config = dict(
    num_attention_heads=2,
    head_dim=64,
    vocab_size=2241,
    hidden_act='gelu',
    norm_place='pre',
    positions='learned',
    attn_scale=0.125,
    init='normal',
    init_std_qkv=0.0218,
    init_std_o=0.00302,
    optimizer='soap_variant',
    final_lr_fraction=0.05,
    max_seq_len=1024,
    max_steps=6183,
    dataset='wikipedia_en',
)
Each number is 128 + 24 x the weight over its row's rms, rounded and kept within 0 to 255. Layers, rows and columns count from 0. The size above them is the row's rms in percent of the matrix's.

# layer 9 attention query, 128x128, rms 0.142, rows 0-12, columns 0-127
size [ 86  98  93  92 101  91  93  97  92  95 101  92  98]
[[ 84 123 126 138 134 101 100 141 109 150 165 114 136 168 129 129 110 175  93  97  90 135 179 118 135 125  98 114 116 105 105 125  96 119 119 128 169 142 127 158 133 108 156 100 144  78 154 148 112 152 112 101 123  97 142 143  85 166 145 127  87 121 103 105 116 157 129 113 149 103  91 128  86 146 142  96 138 129 106 128 145 146 143 152 134  54  97 140 103 117 152  86 145 156 144 125 108 156 118 100 133 190 132 134 165 136 165 128 144 113 158 143 116 144 118 119 135 118 110  99 114 169 128 102 125 127 118 132]
 [145 133 179 151 154 117 138 169  98 101 140 133 155 143 140 102  95 160 106 140  81 126 125 162  70 119 137 139  84 135 126 133 154 161 137 120 135 114  96 157 154 150 160 166 166 137 156 169 125 141 127  96 149 134 130 136 107 119 109 109 165 126 145 143  95 156 193 125 102 126 144 142 148 147 131 109 117 111 149 154 134 100 142  92 139 148 126 167 157 144 138 107 129 122 106 139 137 131 115 142 106 178 175 139 102 103  84 144 104 202 104 138 117 141 129 125 113 145 126 158 123 116 100 125 113 114 120 113]
 [160 113 130 109 113 102 125 137 120 140 158 138 113 104 151 130 162 145 132 104 101  95 112  78 119 152 103 135 161 122 134 174 147 135 113 146 127 163 134  98 173 108 118 101 118  97 137 154 130 116 117 149 118 150 114 125 151 137 100 144 164 127 111 150 119 164  79 145 101 151  93 130 115 144 102 136  92 145 119  95 162 102 105 124  99 176 129 102 149 114 158  91 144 113 146  98 170 136 137 102 131  97 112 132 123 126 114 129 115  81 136 123 130 197 115 113 118 176 180  75 132 116  91 137 122 127 169 126]
 [139  81 157 102 149  73 110 131 148 137 125  93 162 127 135 121 161 155  96 140  92  95 155  95 120 122 126 164 103 145 124 147 124 150 119 110 140 113 153 127 110 132 137  82 130 156 110 112 113 141 130 144 150  98 110 173 114 105 129 119 118 144 103  91 174 150  98 117 144 162 150 130 139  92 169 119 133 116 122 119 151 136 122 102 117 139  80 157 117 129 107 172 108  93 121 116 124  88 162  72 132 119 133 117 112  87 154 125 161 107 172 129 129 155 112 149 152 159 121  92 135  81 124 178 122 146 138 122]
 [147 113 135 112 123 125 146 100 126 146 182 137 127 101  76  90 147 112 156  87 100 159 106 141 150 117 146  91 126 140 108  93 146 140 131 165 101 117 128 148 122  82 133 128 104 105 141 142 141 130 111 102 157 158 138  84 121 138 142 135 115 119 109 129  99 147 101  93  88 160 151 162  99 141 154 109 153  90 165 126 111 150 132 119 157  95 151 138  85 104  86 120 147 164 108 155 112 140  73 144 134 128 118 103 107 114 109 150 131 187 159 143 124 142 138 133 109 117 114 172 106 158 108 141 140 135 173 117]
 [127 113 126 130 135 138 130 132 162  95  65 114 111 178 134 152  99 171 141 139 128 143 109 116 162 126 123 116 141 122 142 106 141 149 189 159 116 167 108 130 104 126  84 144 129 159 112 175 170 113 110 121 101 123 102 113 166 135 132 125 106 172 161  94 172 127 122  65 106 129 135  91 135 173 151 152 136 166 113 116  96 117 168 126  97 137 120 138 128 113  89 176 137 120 165 109 130 152 127 124 133 145  98 147 120 107 122 131 154 123 148 114 100 156 116 135 116 179 116 128 119 119 110 145 145 127  94 126]
 [153 150 143 149 141 140 173 144 123 121 130 128 158 177 135 102 156 180 119 130 117 103 103 121 114 129 120 144 161 118 158 134 115 102 178  88 139 127 141 129  97 148  99 151 141 123 120 116 103 161  59  86  76 144 123 140 130 123 141 158 139 163 162 127 124 143 158 125 112 115 123 105 127  94 139  70 144 104 106 129 111 154 138 116 148 127  97 131 154 132 120  78 102 178 149 129 113 201 128 142 125 119 126 124 153 132 143 136 111  95 105 117 153 173 124 128 142 139 133 161 128 159 171 118 114 145 106 139]
 [177 140 120 100  91 122 110 167 183 112 134 145 105 147 131 117 157 112  91 124 119 127 107 154 126 140 120  98 129 119 144 125 169 122 146 132 161 112 167 101 114  70 124 127  99 124 107 132 153 130 124 100 129 115 148  87 123 131 130 127 109 131 119 140  63 134 124 101 159 134 125 161  95 148 152 151 136  90 129 142 127  78 148 128  70 101 100 117 158 129 109 129 126 120  97 131 117 118 138 147 152 123 112 102 128 120 107 142  63 115 140 100 123 144 172 125  92 141 132 193 130 139 129  98 144 170  90 115]
 [116 151 130 118 156 173 132 114 149 156 123 134 103 120 119 154 107 139 148 158 124 115 207  89 150 126  87  76 136  97 159 121 142 120 136 149 119 126 161 139 175 134 126 116 120 109  80 148 131 146 139 119 108 139 127 137  98 119 148 109 156  80 137  87 129 126 169 121  71 151 121 115 144 162 105 129  73 129 137  97 139 144 139 104 147  84 149 110  77 116 132 143 147 129 137 165 108 116  99 115 109 106 105 142 153 151  85 148 134 141 141 144 135 124 119 107 115 100 149 173 181 131 137 140 134 121 134 109]
 [112 120 150 140 156 127  60 119 107 134 134 116 122 134 172 120 149 123 163 164 149 140 171 134 105  99  85 115 147 111 147 133 135 106 114 138 157 151 111 121 140 152 133 169 150 145 131 134 165 114 183 130 144 107 156 140 139 136 163 136  57 171 132  85 112 124 125  69 156 118 135 127 150 127 145 138 151 154 127 135 189 127 110 171 144 121 116  95 126 123 156 144 163 131 139 130 132 132  81 122 123 120 132 138 141 110 116 109 145 153  76 161 129  95 150 124 101  92 122 142 140 125 172 119 121 130 114  92]
 [101 166 110 145 153 131  79 113 131 195 112 124 106 140 144 138 130 144 129 123 123  76 126 129 133 119 134 130  97 153 179 147 120 100 109 138 152 134 138 121 104 111 158 103 117 117 135 159 125  85 142 161 153 129  82 137 150 124 109 166 160  87 152 118 146 141 119 100 143 101 140 144  57 133 115 135 120 173 116 154 155 124 127 147 131 138 173 134 127 122  91 152 110 102 117 137 161 115 124 136 150 128 133 117 129 120  98 157 110 138 148 154  95 137 118 132 101  81 134 164  68 167 146 176 100 122 117 136]
 [121  92 171 154  97 113 156 147 163 107 201 107 121 107 135 142  98 122 127 111 105 123 121 105 161 154 130 116 120 116 130 111 161 151 127 114 161 139 109 148 138 153 154  94 108 151 149 115 165 130 115 124 110 114 122 158  84 118 118 107 106  90 135 102 139 116 134 122 149 145 202 115 166 115  90 108 103 125  85 101 139 126 173 103 138 128 149 142  96 160  82 108 104 126 117 175 152 161 161  96 156 130 129 146 114 112 141 164 142 120 139  95 110 149 155 152 129 142  90 104 119 132 115 109 139  99 126 134]
 [117 187 124 142 180 120 113 139 133 109 101 108  49  97 120 120  95 133  59 149 129 154 144 124 133 137 149 111 106 153 108  95 117 129 121 141 147 132 138 122  98  89 130 118 123 151 111 102  92 129 146  99 126 145 122 107  91 127 117 122 142 136 135 115 131 134 131 141 159 131 127 170 128 153 172 119 115 147 130  96 124 127 151 114 156 134 166 128 133 149 143 147 136  90 131 125 103  63 125 117 176 151 116 160 118 118 108 147 108 126 141 152  70 114 161 143 143 103 169 138 134 156  72 139 121 166 131 133]]
# layer 9 attention key, 128x128, rms 0.141, rows 0-11, columns 0-127
size [ 99  89  89  81  95  91  96  99  86  86  97 105]
[[150 168 145  73 152 100 102 110 111 130 140 127 179 131 117 137 138 156 136  75 108 121 185  86 135 151 111 114 115 129 139 130  95 142 127  91  99 132 125 166 137 178 165 144 132 119 139  96 129 137 110 110 150 102 111 198 137 121 137 139 109 155 127 145 158 126 163 112 136 129 137 127 159  92 125 156 142 133 114 139 137 169 103 123  96 104  66 162 132 100 104 137 114 131 145 101 162 151 154 153 126 174 149 146 108 169 138 106 117 115 108 146 132 106 111 137 121 128 115 154 128 139 146 136 162  93 117  96]
 [123 133 125 157 141 120 136  94 123 164 141 125 160 153 106 126  90 118  98 150 120 117 138 146 105 125 111 133 113 125 130 113 148 170 121 151 120 100 135 151 179 157 127 202 136 124 152 178  72 138 125 145 142  80 110 155 119 153 124 151 140  90 142 127 138  86 134 159 126 162 114 135 100  91 147 111 121 117 134 140 147 133  88 125 173 113 154 117 107 174 152 108 125 135  92 146 145 167 123 126 144 111 104 121 138 127 108 136 100 190 114  95 116 124  90 170 113 124  85 162  93 110 146 126 121 127 109 140]
 [108 114 146 105 152  98 140 103 143 131 104 157  95 149 155  95 151 157 172 149 150 135 160  65 100 108 112 145 150  87  93 153  99 127 109 169 101 129 135 104 135 128 104 107 128 103 148 146 145 141 180 138  97 129 108  85 105 117  98 115 140 113 109 163 151 110 115 136 144  99  88 140 157 138 130 156 101 138 139 138 123 115 131 143  91 108 131 152 114 173 125  88 177  85 127 141 105 111 144 140 115 107 140 101 154 152 121 101 100 139 130 108 125 120  86 125 128 151 146  95  94 169 112 135 155 131 164 140]
 [ 98  70 165 116 124 145  84 174 117 131 151 115 129 143 104 164 144 137 136 100 115 146 114 124 139 144 134 120 127 117 188 130 165 124 117  94 143 174  92 149 133 122 155 123 138 154 163 148 161 155 122 128 134 119 126 108 129 101 140 118 138  87 165  96 128 135 106 130  94 157 124 155 143 160 132 124  75 108 137 146 154 105 145 117 127 104 159 149  99  94  57 136 119 114 116 159 107 103 125 111 122 106 137 107 125 125  99 109 154 118 120 159 100 109 147 107 123 135 133 105 130 157 166 167  95 121  67 137]
 [128 146 134 138 131 119 104 156  98  88 166  96 152 135 127  90 142 193 124 142 189 107 159 172 128  90 155 137 121  98 107 152 139 150 118 135 128  98 183 124 157  98 143 137 155 129 120 140 140 156 158 134 114 121 136 139 156 137 182 149  71 128  88 138 128 135 158  97 142 114 120 141 123 115  95 112 145  97  95 104 128 139 136 147 125  92  97 117 120 124 108 125 112 157 148 136 127 189 128 143 106 119 120 159  99 132 129 102 105 140 121 139 150 128  98 120  77 101 112 168 134 154 168 128 105 137 117 116]
 [158 114 139 141 101 159 146 191 132 138 132 128 126 112 148 137 160 118 148  97 134 129 149 160 112 143 112  89 126 169 109 116 104 104 152 106 122 116 114 123 101 118 121 127 110 176 115 131 113 128  94 137 132 162  95 123 135 111 112 118  95 138 147  58 115 149 103 117 144 170 107 144  92 122 140 149 135  85 112 162 141 131 192 132 167  97 125 147 105 180 118 159 126  97 146 130 175 121 136 134 142 101 135 154 119 152 147 168 135 103 167 115 111 109 151 172 157 146 137 120 132 120 106 148  83 137 154 156]
 [147 137 157 115  96 112 123 118 152 135  93 140 148 149 143 126 143 103 155 114  85 146 151 137 140 177  88 123 133 129 122 113 154  87 152  91 118 133 138 133 115 158 150 127  93 117 108 101 144 124 126  98 129 138 109 135 132 162 111 126  72 150 137 177 120 133 130 121 111 144 161  91 107  92 142 115 153 127 143 111 131 111  80 107 143 110  94 105 131 174 130 122 109  90 170 117 143 182 132 129 109 124  72 104  82 143 117  98 162 112 160 122 118 164 117 142 104 108  71 119  81  98 139 118 146 120 106 121]
 [128 125 116 150 127 109 162 156 122 106 122 150 106 153  73  96 157 118 128 139 122 156 103 176 131 124 147 159 112 100 154 127 123 163 204 163 137 107 168 114  74  81  89 153 120 129 132 115  83 140 137 146 119 157 156 148 120 167 153 112 132 170 107  81 119 134 123 118 133 114  86 145 126 107 157 119 124 105 161 133 117 115 115 129 151  97 125 132 134 148 101 145 159 102 146 110 102 128 109 118 141 108 101 132 142 137 128 125 129 138 158 100 140 123 161 122 131  73 105 184  83 138 130 145 106 125 123 146]
 [178 118 145 120 120 147 108  93 143 110 163 157 128 141 152 141 116 139 120 153 172 124 158  77 126  95 137 127  98 159 170 112 113 141 134 135 147 106 136 146 167  89 168 133 190 143 143 149 135 134 110 141 117 133 127 165  94 122  99 124 117 117 122  86  88 127  94 122 116  85 124 149 148 139 105 102 125 150 141 121 150 119 128 122 143 133 131 120 131 101 117 184 156 153 104 126 126  91  72 118 149 134 130 137 149  91 166 142 134  87 133 146 177 119  94 136 170 100 119  92 134 155 125  93 164 118 128 143]
 [135 114 149 105 146 130 146  74 118 151  84 125 148 119 155 136 180 120 181 124 130 114 159 106 160  98 132  87 107 109 125 121  85 147  81 111 134 118 119 132 127 153 112 117 108 132 114 160 161 112 122 126 156 139 146 150 116 147 140 143 139 108 150  57 130  91 135 103 114 124 168 117 148 136 128 123 164 131 141 122 142 165 102 114 121 133 122 129 129  99 193 164 123 135 104 104 163 120  91 144 124 196 103 121 122 123 131 183 135 118 115  99 149 114 130 161 118 121 126 139 133 127  74 142  93 154 135 135]
 [106 144  99 122 172 138 137 125 111 164 117 122 108 123 105 136 128 152 137 126 168 168 100 105 129 130 107 148 102 174 121 123 138 125 126 134 127 136  95  87 156 114 101  98 122 150 100 103 145  62 110 121 126 157 118 177  98 138 161 134 131 112 121 122 165 147 167 150 143 104 132 176 126  91 127 146 158  82 135 119 130 151 167 148 140  84 194 127  97 146 152 154 138 136 124 118 151  90 139 115 143 107 116 138 112 122 121 148 105 147 137 139 145 136 151 102 135 158 106 106 171 187 109 150 137 139 100 157]
 [150 154 161 117 134 145 109 154 100 131 181 169 118  81 140 123 137 125 108  89 114  87 141 128 122 126 176 118 147 147 143  97 165 130 101 109  92 154 151 169 116 126 154 103 173 104 119 102 134 117 119 148 108 129 120 135  75 119 127 149 131 133 199 133 103 145 139 126  89 129 125 116 145 158 121 129 126 104 123 139 119  93 147 121 132 104 134 107 109 114 105 135 100 104 146 166 127 134 175  83 134  98 163 130 139 150 114 171 126 137 162  86 125 121 141 118  99 171 119  82 125  93 117 163 129  97 123 120]]